From a checkpoint of a small transformer trained on Wikipedia.
Size: width 256, 4 heads of 64, MLP 896 squared ReLU, vocabulary 3395, 13.3M parameters.
Training: a variant of Muon for these matrices, 4254 steps.
Each number is 200 + 40 x the weight over the matrix's rms, rounded and kept within 0 to 999. Layers, rows and columns count from 0.

# layer 4 attention query, 256x256, rms 0.0991, rows 101-127, columns 0-127
261,239,232,202,217,237,207,224,157,192,202,225,169,269,184,288,225,199,211,166,211,196,246,195,217,163,209,276,137,200,171,187,233,201,198,221,201,202,190,187,195,173,236,197,163,194,203,181,171,188,188,249,193,223,130,124,230,249,140,201,217,218,266,227,214,189,138,188,181,209,193,228,262,181,228,247,169,146,185,158,239,280,217,145,174,287,160,186,203,168,177,218,191,177,155,240,200,197,215,271,180,147,240,187,140,196,189,163,212,196,254,203,214,179,174,149,185,225,180,190,171,249,203,177,269,172,218,179
165,198,215,124,200,207,163,165,165,196,236,215,178,179,173,212,186,182,164,180,217,205,234,181,164,239,181,203,138,197,201,98,187,189,216,174,232,224,192,189,171,214,199,254,254,196,176,210,152,249,170,155,199,196,194,213,200,252,228,228,200,237,229,180,195,137,203,250,236,206,224,170,195,235,235,180,207,115,213,221,203,212,178,165,188,289,174,196,229,264,258,180,112,203,222,248,188,209,222,219,138,216,234,210,197,253,218,248,134,171,242,163,222,187,217,173,211,186,227,220,212,203,198,187,160,214,165,176
161,179,217,152,163,165,225,140,153,255,181,145,197,236,250,227,238,168,250,229,178,180,202,178,266,191,227,127,261,199,213,204,172,182,188,171,202,156,163,209,221,244,172,202,161,166,223,236,223,201,158,177,166,209,154,188,215,182,211,233,253,180,186,198,248,181,206,120,211,221,211,251,177,206,233,205,175,192,162,118,248,229,126,224,179,210,230,197,246,211,242,174,185,200,210,221,159,225,245,184,227,157,182,237,248,200,131,184,198,196,212,204,211,238,246,191,217,176,236,158,176,224,221,238,218,200,242,169
130,214,230,197,154,222,245,208,192,255,164,234,178,246,213,202,197,248,234,239,123,185,143,229,239,213,196,210,187,213,221,179,227,251,138,203,200,222,174,237,185,233,164,194,199,198,192,184,148,206,165,224,186,233,151,106,188,179,170,260,174,182,139,198,231,183,224,221,118,152,166,217,139,183,280,120,231,185,155,178,228,208,229,153,281,179,196,256,208,228,225,192,230,223,188,155,219,224,204,161,236,227,190,213,189,199,201,156,105,181,199,113,254,273,213,173,208,235,175,186,212,178,226,224,215,212,235,193
171,227,255,176,202,234,211,180,219,249,232,162,179,188,247,266,185,182,206,260,188,233,227,133,122,197,181,198,187,214,213,263,231,170,192,177,217,191,258,196,196,218,217,137,238,187,149,253,149,182,241,171,223,314,149,170,129,165,204,200,216,182,203,230,187,144,221,184,204,203,162,166,249,148,239,184,215,272,175,286,243,198,209,220,180,223,169,203,248,187,248,194,156,226,205,174,206,200,160,195,146,143,193,217,190,188,176,283,164,193,230,182,186,237,217,166,183,216,210,206,154,85,192,207,186,250,176,176
277,225,227,185,204,213,182,199,204,260,205,181,218,171,215,190,221,184,215,255,194,183,144,238,199,221,200,124,212,133,203,140,291,261,206,181,182,184,154,242,124,180,186,143,196,208,156,195,223,179,183,191,194,239,164,267,151,202,176,180,227,233,165,163,203,235,209,227,205,219,189,223,206,194,188,160,181,188,245,209,277,275,229,296,166,192,177,186,176,184,137,208,142,174,224,192,250,211,293,189,182,199,187,241,228,189,178,114,159,232,152,173,221,208,136,193,195,189,238,189,159,222,247,211,257,176,214,220
211,196,293,207,199,119,211,201,176,214,165,264,197,189,292,212,219,180,198,182,207,156,154,198,193,211,230,136,218,239,215,151,154,179,173,197,190,196,140,245,234,214,171,178,199,166,224,216,222,171,180,185,200,184,115,229,169,180,247,157,233,164,230,210,160,206,142,216,263,196,296,240,229,173,174,180,249,153,215,226,156,233,209,193,149,206,182,178,150,226,252,263,215,182,181,187,205,201,192,188,204,167,155,227,233,193,175,200,168,222,261,221,199,174,194,165,136,260,204,208,208,184,186,193,198,306,192,214
190,182,205,216,176,222,230,180,203,196,242,184,176,266,222,218,193,224,239,152,160,189,247,208,183,183,161,172,217,207,195,175,217,173,226,187,162,197,173,207,215,205,153,214,213,244,140,225,202,183,138,255,194,216,166,239,221,185,154,183,214,128,196,197,263,229,135,185,170,224,114,189,255,248,188,126,139,251,132,196,214,236,209,192,188,194,140,237,216,137,181,221,235,176,200,169,188,121,208,182,198,217,206,172,183,177,205,230,256,185,231,222,218,239,207,196,205,151,220,181,252,240,165,239,205,254,141,262
172,204,210,207,219,193,222,175,202,218,224,262,218,240,169,220,172,170,156,238,210,220,185,149,219,205,226,179,181,184,221,165,238,172,229,198,227,200,233,185,144,184,209,226,200,278,184,258,161,194,201,210,221,178,206,215,218,189,160,170,222,248,186,171,201,194,276,190,178,184,160,197,184,166,228,265,147,204,176,203,221,159,161,258,172,196,168,225,268,176,212,216,158,99,203,197,188,199,193,192,159,149,216,226,252,224,191,179,221,225,280,273,197,151,171,181,268,190,195,179,157,230,186,206,212,231,150,169
181,203,240,211,176,164,198,222,250,257,221,188,236,186,186,244,209,142,246,196,244,209,222,234,243,175,204,199,237,202,241,159,228,199,265,211,227,219,200,230,231,164,181,184,165,112,154,203,234,239,213,152,215,202,231,169,246,195,174,157,246,195,207,228,256,184,200,254,220,181,208,214,197,124,238,188,135,233,257,252,217,210,185,166,188,138,188,214,143,227,197,164,230,198,220,227,163,193,218,212,201,189,203,198,168,160,193,211,215,173,217,181,245,266,206,162,191,125,201,188,197,225,179,172,199,239,192,234
217,225,186,166,183,203,154,198,182,221,138,143,213,180,228,258,212,294,213,180,182,228,231,240,161,187,277,201,151,117,163,217,133,168,205,139,215,194,207,214,170,214,193,208,194,140,243,177,190,178,200,205,175,169,243,193,185,190,209,169,230,250,159,223,301,240,243,169,183,153,240,227,165,264,149,243,210,211,193,201,160,177,214,206,225,196,247,211,192,171,152,259,235,163,193,173,215,246,192,243,256,199,272,231,212,190,163,178,180,224,235,198,143,196,201,187,253,136,166,185,198,229,202,217,167,208,207,201
177,221,179,226,168,235,212,153,185,219,186,209,224,145,138,186,168,208,197,198,216,247,219,116,157,208,166,305,236,181,156,248,228,208,183,243,195,178,253,214,225,179,238,144,210,209,156,231,193,246,204,214,215,204,182,162,253,214,167,166,157,252,216,170,132,179,189,161,205,195,254,192,196,151,242,225,252,154,240,250,147,154,183,221,184,147,217,194,263,243,207,226,240,200,237,253,154,158,152,208,248,188,251,229,229,251,171,132,154,247,278,232,144,257,239,196,157,177,213,219,212,243,190,181,170,171,203,235
207,183,197,203,210,214,170,198,196,190,222,197,253,227,194,162,197,206,225,184,184,245,200,205,186,207,192,177,272,229,214,181,217,230,142,138,177,174,201,186,215,194,197,197,111,217,207,155,132,191,202,197,196,224,150,217,141,205,272,192,225,199,225,149,209,180,177,190,225,218,198,161,183,225,179,169,217,245,270,239,188,171,252,141,139,222,224,222,243,190,183,130,166,239,155,221,189,168,256,236,170,233,232,162,262,139,230,194,197,198,147,218,195,172,227,211,204,215,204,252,189,240,165,218,202,261,202,199
176,222,224,240,220,228,220,183,207,213,227,198,200,272,179,187,249,149,233,211,202,168,271,203,166,194,206,211,259,219,214,158,218,176,220,169,190,257,230,220,190,283,188,217,211,238,212,210,214,228,192,229,284,280,172,288,193,187,177,220,220,215,193,178,144,168,134,189,267,229,198,196,172,178,147,93,225,181,146,218,201,231,197,180,201,239,252,214,183,224,213,199,222,213,186,255,202,187,191,306,250,207,233,251,210,142,178,227,182,193,178,147,220,221,237,182,206,206,137,201,190,236,204,135,179,207,170,220
216,209,181,186,229,207,247,193,193,252,217,211,162,237,156,200,258,192,200,212,186,201,247,185,181,212,247,244,205,175,213,183,247,270,186,173,187,246,210,145,257,218,146,184,208,140,199,215,213,209,249,120,263,245,206,194,214,222,160,174,222,222,256,147,207,190,159,179,155,208,187,167,237,168,176,200,261,165,226,210,195,234,205,200,246,199,215,230,217,219,182,232,217,157,187,227,232,201,139,213,149,152,227,155,224,271,196,157,194,287,224,245,182,187,184,199,176,188,208,261,191,199,231,214,162,242,216,219
206,225,221,199,203,173,205,246,185,146,215,162,206,223,238,129,223,195,153,210,224,195,259,226,220,215,220,231,237,213,189,161,255,100,192,230,195,181,178,185,185,252,170,207,173,195,181,179,288,201,156,192,180,209,271,190,143,180,245,161,224,176,246,223,220,278,240,291,150,178,216,209,159,182,204,215,165,143,239,181,220,193,211,210,203,175,223,234,251,180,209,192,198,229,224,122,246,250,185,191,136,174,198,193,226,198,151,161,169,180,218,197,181,172,197,223,235,159,189,219,196,207,215,220,244,190,159,130
214,155,200,195,172,140,187,179,184,177,169,146,183,198,267,245,237,250,246,215,169,193,178,191,147,228,280,162,257,172,280,136,182,192,205,189,178,195,187,173,160,183,200,170,214,169,187,194,218,206,235,215,179,130,218,219,240,195,186,146,220,241,223,214,162,212,198,239,273,231,224,179,175,169,235,221,230,255,201,273,225,194,227,192,283,176,235,227,245,241,172,211,228,238,205,189,214,163,174,220,272,177,198,145,163,230,177,244,255,263,204,285,212,203,214,184,249,191,180,222,166,179,191,142,194,229,161,153
166,139,136,154,192,238,236,177,170,174,263,155,193,235,172,215,222,211,212,159,167,188,149,196,152,202,147,163,219,188,200,217,217,203,238,274,263,290,269,227,211,182,130,259,156,180,226,231,221,146,204,176,212,131,210,189,199,195,133,253,157,194,181,248,237,218,193,167,205,257,245,181,171,177,240,242,173,232,235,190,172,183,162,213,145,218,239,226,187,231,233,220,162,204,215,178,254,183,166,212,190,199,210,248,144,161,236,223,166,220,254,259,208,162,185,156,153,196,205,185,187,152,200,222,225,200,192,222
192,169,109,271,230,161,193,285,172,161,177,239,231,185,170,175,210,277,194,168,164,216,188,144,137,173,230,203,166,176,223,229,256,238,210,184,207,154,199,218,243,225,219,190,120,207,237,188,225,176,197,219,185,162,135,174,282,199,183,154,219,250,194,230,217,153,188,179,194,192,241,196,142,204,161,178,172,165,144,191,228,196,243,226,212,259,284,147,267,179,219,208,146,212,186,202,239,180,203,188,209,249,162,193,227,178,184,179,271,226,231,136,172,260,213,164,161,223,160,197,222,230,191,218,234,209,170,191
200,154,205,168,135,173,224,249,203,156,217,213,210,170,245,189,148,191,225,224,229,177,188,201,236,251,180,159,212,166,195,198,193,214,177,185,162,225,232,202,260,169,228,219,210,167,234,151,215,212,214,259,209,222,161,208,233,206,257,188,180,199,198,207,198,263,184,235,248,186,188,176,244,183,235,176,186,206,182,157,235,157,204,184,230,142,265,162,123,169,239,186,187,128,211,235,231,201,201,187,201,107,208,193,205,166,224,239,199,187,240,237,278,188,231,219,201,179,174,158,244,176,192,262,172,230,176,128
250,214,268,190,213,161,152,176,202,187,186,173,184,217,166,206,210,159,224,176,152,208,187,187,220,228,181,164,292,173,149,229,231,259,221,237,185,182,254,183,222,222,205,234,167,239,142,242,158,128,211,260,152,195,188,202,157,197,161,172,234,196,180,207,174,210,172,159,257,222,211,226,279,223,200,174,174,148,186,188,282,167,205,225,245,199,172,202,163,176,226,188,189,194,193,238,266,190,214,260,213,204,229,163,134,219,126,184,219,146,248,170,165,186,201,197,218,206,243,237,209,230,244,116,168,232,273,183
212,224,232,204,165,209,178,173,212,209,178,209,221,165,134,229,178,187,198,221,130,181,191,220,192,207,182,244,189,274,225,207,149,211,150,200,169,215,222,176,155,249,171,212,202,205,209,264,163,191,222,177,233,283,181,202,179,207,224,219,211,262,222,281,200,266,205,220,156,247,205,192,192,219,187,165,166,122,184,181,168,199,220,253,180,200,207,197,176,218,289,154,196,215,178,204,121,223,220,215,221,186,162,184,237,185,197,212,245,217,179,175,231,147,269,230,205,198,194,162,185,202,185,254,187,191,260,230
180,171,187,212,106,178,212,208,167,224,190,191,168,210,214,229,210,240,145,208,260,189,238,165,237,228,196,209,230,278,233,212,212,173,242,188,200,213,227,212,168,153,193,194,138,278,170,223,196,182,224,234,236,146,168,209,203,141,223,157,258,209,177,222,233,217,177,233,250,222,268,225,168,170,207,184,184,242,207,159,133,230,172,207,201,226,199,203,216,228,246,190,190,219,180,202,232,244,76,256,182,142,207,152,165,238,171,219,155,200,231,157,183,264,142,212,181,170,217,170,238,191,173,210,171,166,138,185
196,215,219,187,204,246,188,229,241,199,168,199,163,237,147,201,223,181,238,235,211,212,142,233,157,234,144,130,246,167,266,181,160,195,284,182,197,250,203,219,211,220,214,227,221,195,186,177,180,159,185,218,199,172,215,265,160,245,217,193,218,236,181,138,245,180,146,227,197,192,181,220,242,247,168,196,153,126,179,179,186,180,205,287,243,191,176,217,215,242,157,205,201,240,155,159,194,170,174,221,223,255,239,144,187,174,183,185,200,150,189,211,192,200,180,150,232,188,194,253,209,165,148,200,231,226,234,196
191,252,236,148,155,249,222,231,177,161,149,273,219,225,211,203,215,168,261,174,148,218,222,241,197,195,213,155,189,128,213,169,233,196,250,240,196,280,159,247,234,190,220,167,228,191,205,183,141,164,208,205,210,182,132,240,189,205,232,194,136,216,174,182,216,193,168,264,216,191,174,201,210,178,232,293,158,178,198,229,159,231,129,173,232,122,176,229,171,158,186,212,214,222,247,54,207,205,195,231,200,201,203,212,190,225,179,206,148,177,202,186,239,266,175,237,127,203,228,204,212,199,212,204,133,216,152,156
152,230,297,230,179,212,250,205,185,247,222,140,259,162,187,152,249,209,200,199,185,171,193,202,203,86,198,170,163,201,204,187,192,224,183,172,176,229,137,163,228,214,186,173,212,185,225,162,253,191,205,244,167,209,214,165,234,200,204,165,216,227,178,245,242,185,230,185,118,229,234,172,170,173,184,225,263,167,141,194,225,114,258,185,182,199,219,151,176,218,183,165,178,169,265,202,194,103,159,128,162,231,183,175,298,206,197,197,190,172,218,196,168,245,208,207,143,227,213,259,169,171,211,178,232,144,199,253
216,143,216,152,195,199,222,202,247,207,187,176,165,214,146,143,141,199,209,195,217,182,225,168,225,174,181,242,138,195,201,181,190,244,204,220,171,197,192,211,192,186,164,235,138,217,164,218,183,219,221,232,198,209,223,253,301,202,279,193,262,189,241,207,164,189,237,208,186,186,242,195,205,157,225,195,213,178,237,215,159,233,164,216,227,279,147,122,191,132,171,196,203,224,234,199,204,234,227,193,185,193,247,157,213,222,139,199,205,204,138,184,168,205,274,219,186,211,209,297,211,163,175,230,248,162,207,175
# layer 4 attention key, 256x256, rms 0.101, rows 101-127, columns 0-127
240,145,225,232,207,169,232,167,177,208,192,161,237,179,199,151,175,258,191,209,185,176,149,187,229,179,230,214,222,241,302,177,165,181,195,223,237,166,144,268,212,230,146,175,248,221,194,168,204,288,181,204,165,187,208,270,199,127,165,212,240,192,190,217,191,183,191,277,219,195,190,210,134,214,214,150,230,213,246,227,227,211,205,190,267,144,200,211,179,215,253,192,212,191,189,193,190,202,114,213,215,213,153,254,170,178,152,106,164,179,199,173,205,197,250,219,283,187,145,212,193,166,160,193,163,156,270,167
220,199,192,215,242,195,189,257,184,182,246,193,204,197,191,134,207,227,173,173,193,189,241,210,263,229,215,243,185,202,147,186,196,166,172,197,220,200,187,222,194,248,249,167,139,264,210,184,206,159,183,210,201,185,188,242,156,162,238,177,215,121,208,200,220,143,181,184,192,201,201,220,103,170,164,143,175,258,183,157,175,187,249,234,178,127,212,230,252,173,177,209,275,211,196,202,167,205,188,182,203,200,209,170,219,157,206,247,190,160,187,192,200,159,189,213,190,248,225,190,226,211,245,239,198,262,225,196
205,109,160,232,189,230,172,194,196,187,215,216,227,220,221,199,215,219,182,160,240,223,250,228,189,195,208,192,196,157,171,203,173,226,181,235,211,242,193,207,205,164,146,161,238,151,216,175,207,184,248,163,150,203,230,223,208,182,207,127,152,259,200,247,194,137,231,244,203,196,248,221,187,191,194,192,221,252,242,228,172,227,190,243,227,209,176,141,171,194,188,175,253,240,196,242,277,254,181,172,150,234,188,132,203,196,181,252,176,166,204,227,214,217,164,175,249,219,187,180,197,241,172,159,172,251,223,107
284,171,232,269,207,203,237,186,179,162,173,212,235,206,184,176,210,185,228,273,181,211,192,188,249,180,227,189,178,207,212,220,143,228,247,231,246,226,181,184,283,192,259,209,227,208,131,240,202,144,241,159,239,207,174,157,245,217,186,130,161,180,260,196,147,188,234,242,229,193,188,182,226,159,165,266,202,188,234,238,159,199,177,231,124,186,166,257,198,237,204,192,168,234,156,210,186,154,164,232,172,192,198,173,191,215,182,170,187,133,296,168,206,159,149,205,259,88,223,253,210,207,206,189,233,149,170,158
223,164,234,182,188,214,192,179,153,195,245,220,215,233,164,205,236,181,208,186,215,177,162,192,226,165,212,197,287,251,219,240,246,184,181,207,236,220,261,212,130,224,166,254,184,205,187,190,192,220,116,234,247,174,229,177,234,160,274,172,189,245,188,189,170,176,170,162,243,279,205,258,190,194,219,187,187,230,177,230,166,208,153,217,149,169,199,202,195,202,153,170,196,172,185,214,202,160,224,180,220,204,185,227,194,186,171,244,210,224,236,298,253,159,232,219,233,239,219,233,190,176,193,225,162,200,154,194
177,165,147,249,146,232,227,223,165,208,213,140,163,190,180,241,179,238,200,198,227,187,186,196,236,196,173,250,209,247,203,190,197,228,179,172,213,260,210,195,196,252,151,208,181,282,214,258,149,229,222,239,196,192,192,149,187,205,154,206,162,123,166,220,213,220,210,191,137,172,220,206,229,181,208,189,180,182,258,168,117,211,206,164,175,242,173,213,249,244,204,130,219,123,175,209,198,231,233,100,224,210,250,161,214,223,173,309,214,208,253,218,136,157,212,186,275,178,159,234,253,146,219,212,151,223,191,233
227,200,171,226,206,214,177,204,194,224,258,128,161,267,166,215,156,157,221,237,127,226,206,203,211,132,148,237,213,130,194,190,176,163,253,198,193,244,161,158,244,166,178,180,153,175,151,202,224,232,198,216,235,207,208,248,136,183,126,288,166,184,208,287,223,189,184,175,198,226,179,205,176,173,207,230,171,255,273,172,181,249,186,192,245,193,189,201,220,166,142,236,206,220,220,199,188,179,192,195,222,196,174,165,138,222,154,162,181,115,192,196,172,205,233,245,220,199,207,187,199,192,231,119,174,171,251,220
204,201,219,204,216,224,178,194,235,179,198,166,150,217,197,198,190,235,208,220,268,171,127,123,245,121,221,196,217,152,161,196,204,226,206,212,251,183,156,185,149,198,204,221,191,192,223,263,208,213,182,150,170,180,227,210,217,173,264,175,230,247,211,256,186,213,190,165,140,160,190,211,155,185,167,209,229,201,172,276,168,232,172,187,178,199,213,242,143,222,256,173,207,209,191,173,189,225,204,231,158,208,149,169,161,204,165,152,164,188,194,209,210,207,146,188,90,198,134,171,195,165,182,236,224,218,249,226
178,134,209,180,205,151,175,298,155,161,228,267,222,203,225,244,237,165,249,166,113,196,183,213,220,197,253,222,269,158,185,168,262,184,218,233,211,249,131,209,201,227,225,218,198,189,199,239,229,227,248,195,154,243,215,191,189,153,184,198,162,223,182,222,158,152,150,203,218,269,176,279,197,198,192,213,229,228,183,167,230,197,223,205,167,180,179,189,183,139,144,158,253,235,144,219,194,221,184,178,160,165,207,189,156,154,176,177,180,250,197,176,192,199,218,184,185,216,235,275,221,197,229,243,201,213,140,169
181,244,161,177,191,201,164,283,229,188,253,206,208,214,124,159,223,221,212,247,199,203,243,180,265,221,214,221,192,175,228,221,157,226,224,184,186,198,175,165,210,171,207,235,217,209,236,213,189,174,222,177,135,210,190,185,278,192,234,204,210,275,183,178,184,188,195,106,228,168,214,214,211,238,208,139,165,187,169,156,200,174,225,207,170,192,166,225,176,125,266,269,190,134,196,164,262,156,241,252,200,179,172,173,167,208,200,185,183,169,222,193,200,193,222,231,198,232,235,205,153,207,244,124,177,173,243,139
179,190,189,176,229,197,214,183,154,192,254,249,305,245,193,205,183,243,251,192,189,189,136,205,147,217,201,222,140,215,242,202,206,309,183,202,215,239,236,205,231,187,204,222,199,120,169,158,195,197,279,217,162,179,177,236,234,179,134,227,158,181,228,174,161,167,158,213,234,187,210,177,205,126,259,203,214,204,238,225,276,182,208,232,206,186,211,171,182,200,237,202,221,147,187,204,202,129,208,236,182,273,182,126,199,216,157,167,180,214,206,246,223,212,196,205,151,256,163,214,214,163,206,177,181,226,203,269
158,215,225,186,223,169,290,231,209,200,201,205,215,239,204,272,189,160,197,181,203,214,190,237,178,182,204,175,204,282,178,213,152,164,282,168,199,194,162,204,264,181,262,222,202,145,204,103,147,177,145,213,144,273,249,153,177,228,253,209,232,216,198,171,206,229,278,211,266,189,163,187,193,178,228,200,201,197,235,123,213,218,161,246,176,182,171,140,193,197,196,196,180,216,205,219,203,203,231,237,184,219,147,215,171,189,206,216,152,249,207,198,193,180,268,231,234,211,198,208,225,144,132,228,270,244,253,179
229,236,141,249,222,228,166,203,144,227,201,194,207,158,208,192,218,186,190,195,193,182,171,243,273,186,177,159,223,236,192,214,217,184,236,206,226,201,266,215,237,176,183,194,219,187,229,181,244,174,284,107,226,225,175,175,199,204,248,222,185,220,161,157,188,240,162,198,192,166,216,227,206,198,215,214,206,186,177,210,191,267,169,211,259,182,178,212,147,207,175,192,225,230,281,200,227,173,223,201,193,199,250,248,207,207,209,272,259,242,211,157,143,217,216,184,212,132,188,195,270,201,189,207,189,170,170,201
226,145,171,240,195,190,233,183,161,219,172,226,120,232,142,241,184,207,207,216,221,247,201,237,150,211,171,216,196,233,181,200,217,128,196,154,171,98,208,207,179,157,192,246,199,231,192,212,241,199,217,174,152,159,177,172,206,173,226,242,224,182,185,221,235,229,214,168,178,220,191,181,220,250,236,265,214,163,197,159,177,201,234,192,212,199,198,216,203,195,197,220,231,158,161,233,161,172,198,188,236,252,169,211,173,196,238,215,190,221,216,253,218,135,214,217,146,148,186,187,200,139,191,230,250,201,240,191
201,162,168,191,206,232,205,226,132,188,217,184,235,209,161,233,248,223,149,297,256,200,140,258,206,143,124,192,217,164,225,223,144,193,171,208,213,186,227,217,222,216,287,234,191,238,158,189,248,249,211,206,178,243,185,182,200,154,152,198,203,130,248,159,247,230,155,177,156,243,226,208,186,186,198,185,184,246,191,150,228,179,203,207,182,235,216,221,191,199,201,177,152,243,153,222,217,260,176,229,167,141,204,191,182,184,224,152,200,184,204,152,187,166,189,166,155,258,168,223,149,245,168,253,177,177,186,203
189,256,112,176,173,217,204,147,178,142,228,201,161,207,188,204,194,178,224,152,191,213,215,151,157,137,184,217,195,91,181,179,174,185,236,228,192,224,183,189,174,210,196,224,189,214,209,187,184,183,198,210,212,117,171,211,180,137,228,240,161,184,208,222,190,162,190,232,224,142,181,174,248,144,229,236,231,193,150,251,130,158,159,199,226,126,196,191,179,229,258,209,189,207,229,156,223,178,168,191,199,331,278,196,205,218,183,221,231,203,268,208,182,240,237,106,243,170,232,212,161,213,153,197,186,192,181,208
148,215,202,215,252,187,219,234,199,267,163,218,221,216,192,150,216,210,134,174,148,162,254,185,157,183,190,187,221,226,173,222,242,183,174,258,211,245,178,227,247,173,171,301,186,178,194,208,154,214,191,212,229,228,205,190,236,201,179,238,186,125,98,174,238,211,167,214,230,202,172,157,195,229,215,242,234,225,180,151,172,191,248,163,163,187,239,180,182,226,172,265,191,152,215,220,223,185,223,218,181,184,238,174,241,236,199,223,211,184,173,242,231,148,147,201,180,194,156,225,163,192,225,219,176,166,298,169
215,239,228,197,196,181,215,231,229,253,203,133,214,162,215,205,172,130,213,272,179,197,200,152,249,240,265,192,222,205,190,216,149,237,201,162,147,194,194,164,170,187,223,248,267,193,234,151,205,237,220,231,170,233,198,179,221,200,189,132,217,225,185,231,191,165,200,218,137,202,188,193,197,253,211,280,281,152,174,154,237,190,251,176,175,166,133,168,127,211,187,167,253,154,167,152,257,240,223,204,239,226,181,232,240,195,275,227,220,177,181,162,284,158,254,177,163,219,227,161,219,213,243,244,167,173,208,203
201,167,222,179,219,166,226,170,215,193,197,206,206,208,203,207,198,153,172,226,265,128,218,214,241,240,245,178,243,218,225,179,195,219,230,220,250,192,203,174,242,158,248,192,227,131,215,248,214,222,178,188,191,192,219,194,221,206,235,205,169,120,227,171,243,258,161,173,262,240,183,188,230,120,196,163,226,174,184,202,168,189,219,256,181,156,211,229,225,197,237,169,173,174,226,187,168,271,156,214,186,164,154,192,307,188,214,224,159,178,226,260,179,253,182,189,207,154,248,95,223,252,203,192,152,158,218,257
125,205,222,249,223,139,142,162,203,223,230,133,226,233,103,252,192,170,163,192,148,266,233,156,184,249,189,173,217,182,145,162,165,250,172,235,194,166,199,236,217,207,189,238,192,191,202,214,195,244,200,236,270,205,265,225,219,298,155,173,181,230,196,225,225,241,232,220,206,233,221,211,192,211,173,221,158,172,163,228,189,168,186,219,156,228,211,180,139,178,193,198,203,216,161,148,219,182,190,233,202,277,160,211,248,183,214,132,234,210,191,232,155,137,186,178,157,191,281,171,183,222,192,168,173,224,211,244
173,228,197,214,168,239,255,211,150,193,234,231,177,158,203,138,227,144,144,225,207,169,187,210,200,177,204,226,203,281,182,175,200,151,191,189,205,249,136,221,213,196,190,190,228,236,190,186,184,212,202,218,248,183,159,170,178,158,211,255,213,218,184,282,237,223,175,272,124,199,215,180,147,226,182,188,188,173,148,191,167,251,195,225,222,194,147,237,205,209,193,157,230,168,227,239,154,213,190,208,211,213,184,252,193,234,227,175,207,199,218,197,181,209,176,151,274,201,179,173,192,185,206,207,181,151,218,188
189,218,199,211,167,136,215,221,169,232,241,192,209,177,165,189,199,199,189,166,192,201,175,216,222,190,197,272,243,268,173,140,204,158,241,265,208,221,268,200,221,187,240,265,225,223,158,185,210,253,283,239,187,214,261,163,235,257,197,233,186,189,203,194,151,140,174,220,177,137,180,223,220,204,173,238,158,187,244,229,214,204,222,172,224,161,268,170,190,215,176,178,178,263,222,197,177,224,150,230,189,222,132,155,199,169,232,232,238,224,200,191,163,227,232,174,179,204,212,226,222,145,225,187,312,201,153,192
149,143,190,193,219,169,175,219,213,265,189,205,218,210,219,200,217,137,263,216,175,163,182,194,237,147,236,183,165,139,233,205,222,193,199,243,186,185,231,220,257,196,223,194,239,167,241,144,205,94,166,175,242,211,236,223,186,225,161,225,181,144,190,233,194,229,225,214,163,172,163,155,134,194,259,237,202,212,194,192,239,188,265,232,129,163,191,228,196,142,203,201,227,157,176,221,173,213,300,209,240,192,207,292,215,173,215,196,186,203,183,217,193,137,215,187,217,180,173,217,167,246,194,187,194,229,198,170
271,217,176,185,263,212,215,184,210,180,219,152,197,194,212,174,241,208,193,219,208,196,199,243,204,176,220,274,184,131,186,175,177,122,150,171,184,122,222,219,230,158,211,262,205,110,198,195,196,205,171,232,210,232,185,176,214,165,204,193,199,230,228,189,215,179,231,232,156,206,210,234,204,257,166,241,190,212,243,128,172,175,191,143,194,202,211,185,231,169,215,202,297,206,219,201,165,205,210,182,227,169,164,198,221,258,193,197,218,252,199,216,112,251,170,169,244,179,233,249,254,189,215,207,198,207,195,207
215,185,212,173,227,212,168,129,184,195,275,142,168,155,210,166,190,175,191,188,198,261,180,224,200,182,199,298,219,208,222,202,116,195,183,218,167,225,125,202,262,163,189,195,179,167,259,231,169,227,184,183,259,193,242,132,223,246,104,190,240,191,147,204,138,152,224,183,181,207,215,202,226,186,192,204,262,130,195,225,199,199,229,225,153,194,198,171,216,252,221,161,245,216,211,206,170,226,216,228,172,232,170,187,191,202,195,202,200,221,204,184,200,127,197,153,193,189,152,208,176,222,239,199,173,210,221,205
225,162,192,152,193,248,160,218,144,211,186,219,184,158,212,212,187,173,184,177,227,164,235,262,184,184,194,224,234,209,254,181,216,207,172,189,237,209,175,221,145,200,203,174,210,204,216,209,176,204,174,200,225,192,212,142,239,155,203,156,176,201,192,167,168,224,247,194,257,162,262,236,216,125,223,210,182,164,160,201,210,220,211,244,230,197,196,187,245,211,252,209,184,293,189,239,190,242,194,231,292,197,188,199,134,264,197,176,160,212,258,285,246,235,186,230,158,157,235,195,167,256,200,216,180,232,245,159
156,219,122,208,197,183,206,228,228,210,158,184,243,197,239,235,151,163,182,172,173,166,198,237,237,202,169,195,141,237,170,163,193,194,199,227,209,189,162,178,207,178,200,196,158,173,193,164,231,206,176,204,218,184,199,204,211,228,170,174,217,207,268,224,246,262,184,189,203,266,202,232,208,232,184,187,179,214,192,198,229,154,203,195,208,178,166,247,201,164,264,219,181,192,248,105,125,245,172,145,181,188,136,209,193,228,162,220,152,227,236,186,255,221,198,221,211,222,157,202,203,208,208,202,174,237,186,256
# layer 4 attention value, 256x256, rms 0.0819, rows 64, columns 0-127
278,200,188,231,208,179,194,139,255,238,205,198,258,198,224,174,214,261,195,197,218,241,163,225,219,143,200,182,198,184,177,251,220,206,224,202,212,239,163,177,252,247,207,185,167,206,166,217,202,209,183,171,212,167,160,124,161,220,175,191,193,167,229,157,248,193,197,196,168,167,153,237,178,161,209,196,249,226,236,246,169,195,221,196,174,174,198,220,152,117,219,220,262,259,190,214,226,268,219,244,188,112,228,192,231,247,214,211,180,168,235,197,181,213,186,231,205,187,245,141,182,142,193,216,199,221,189,188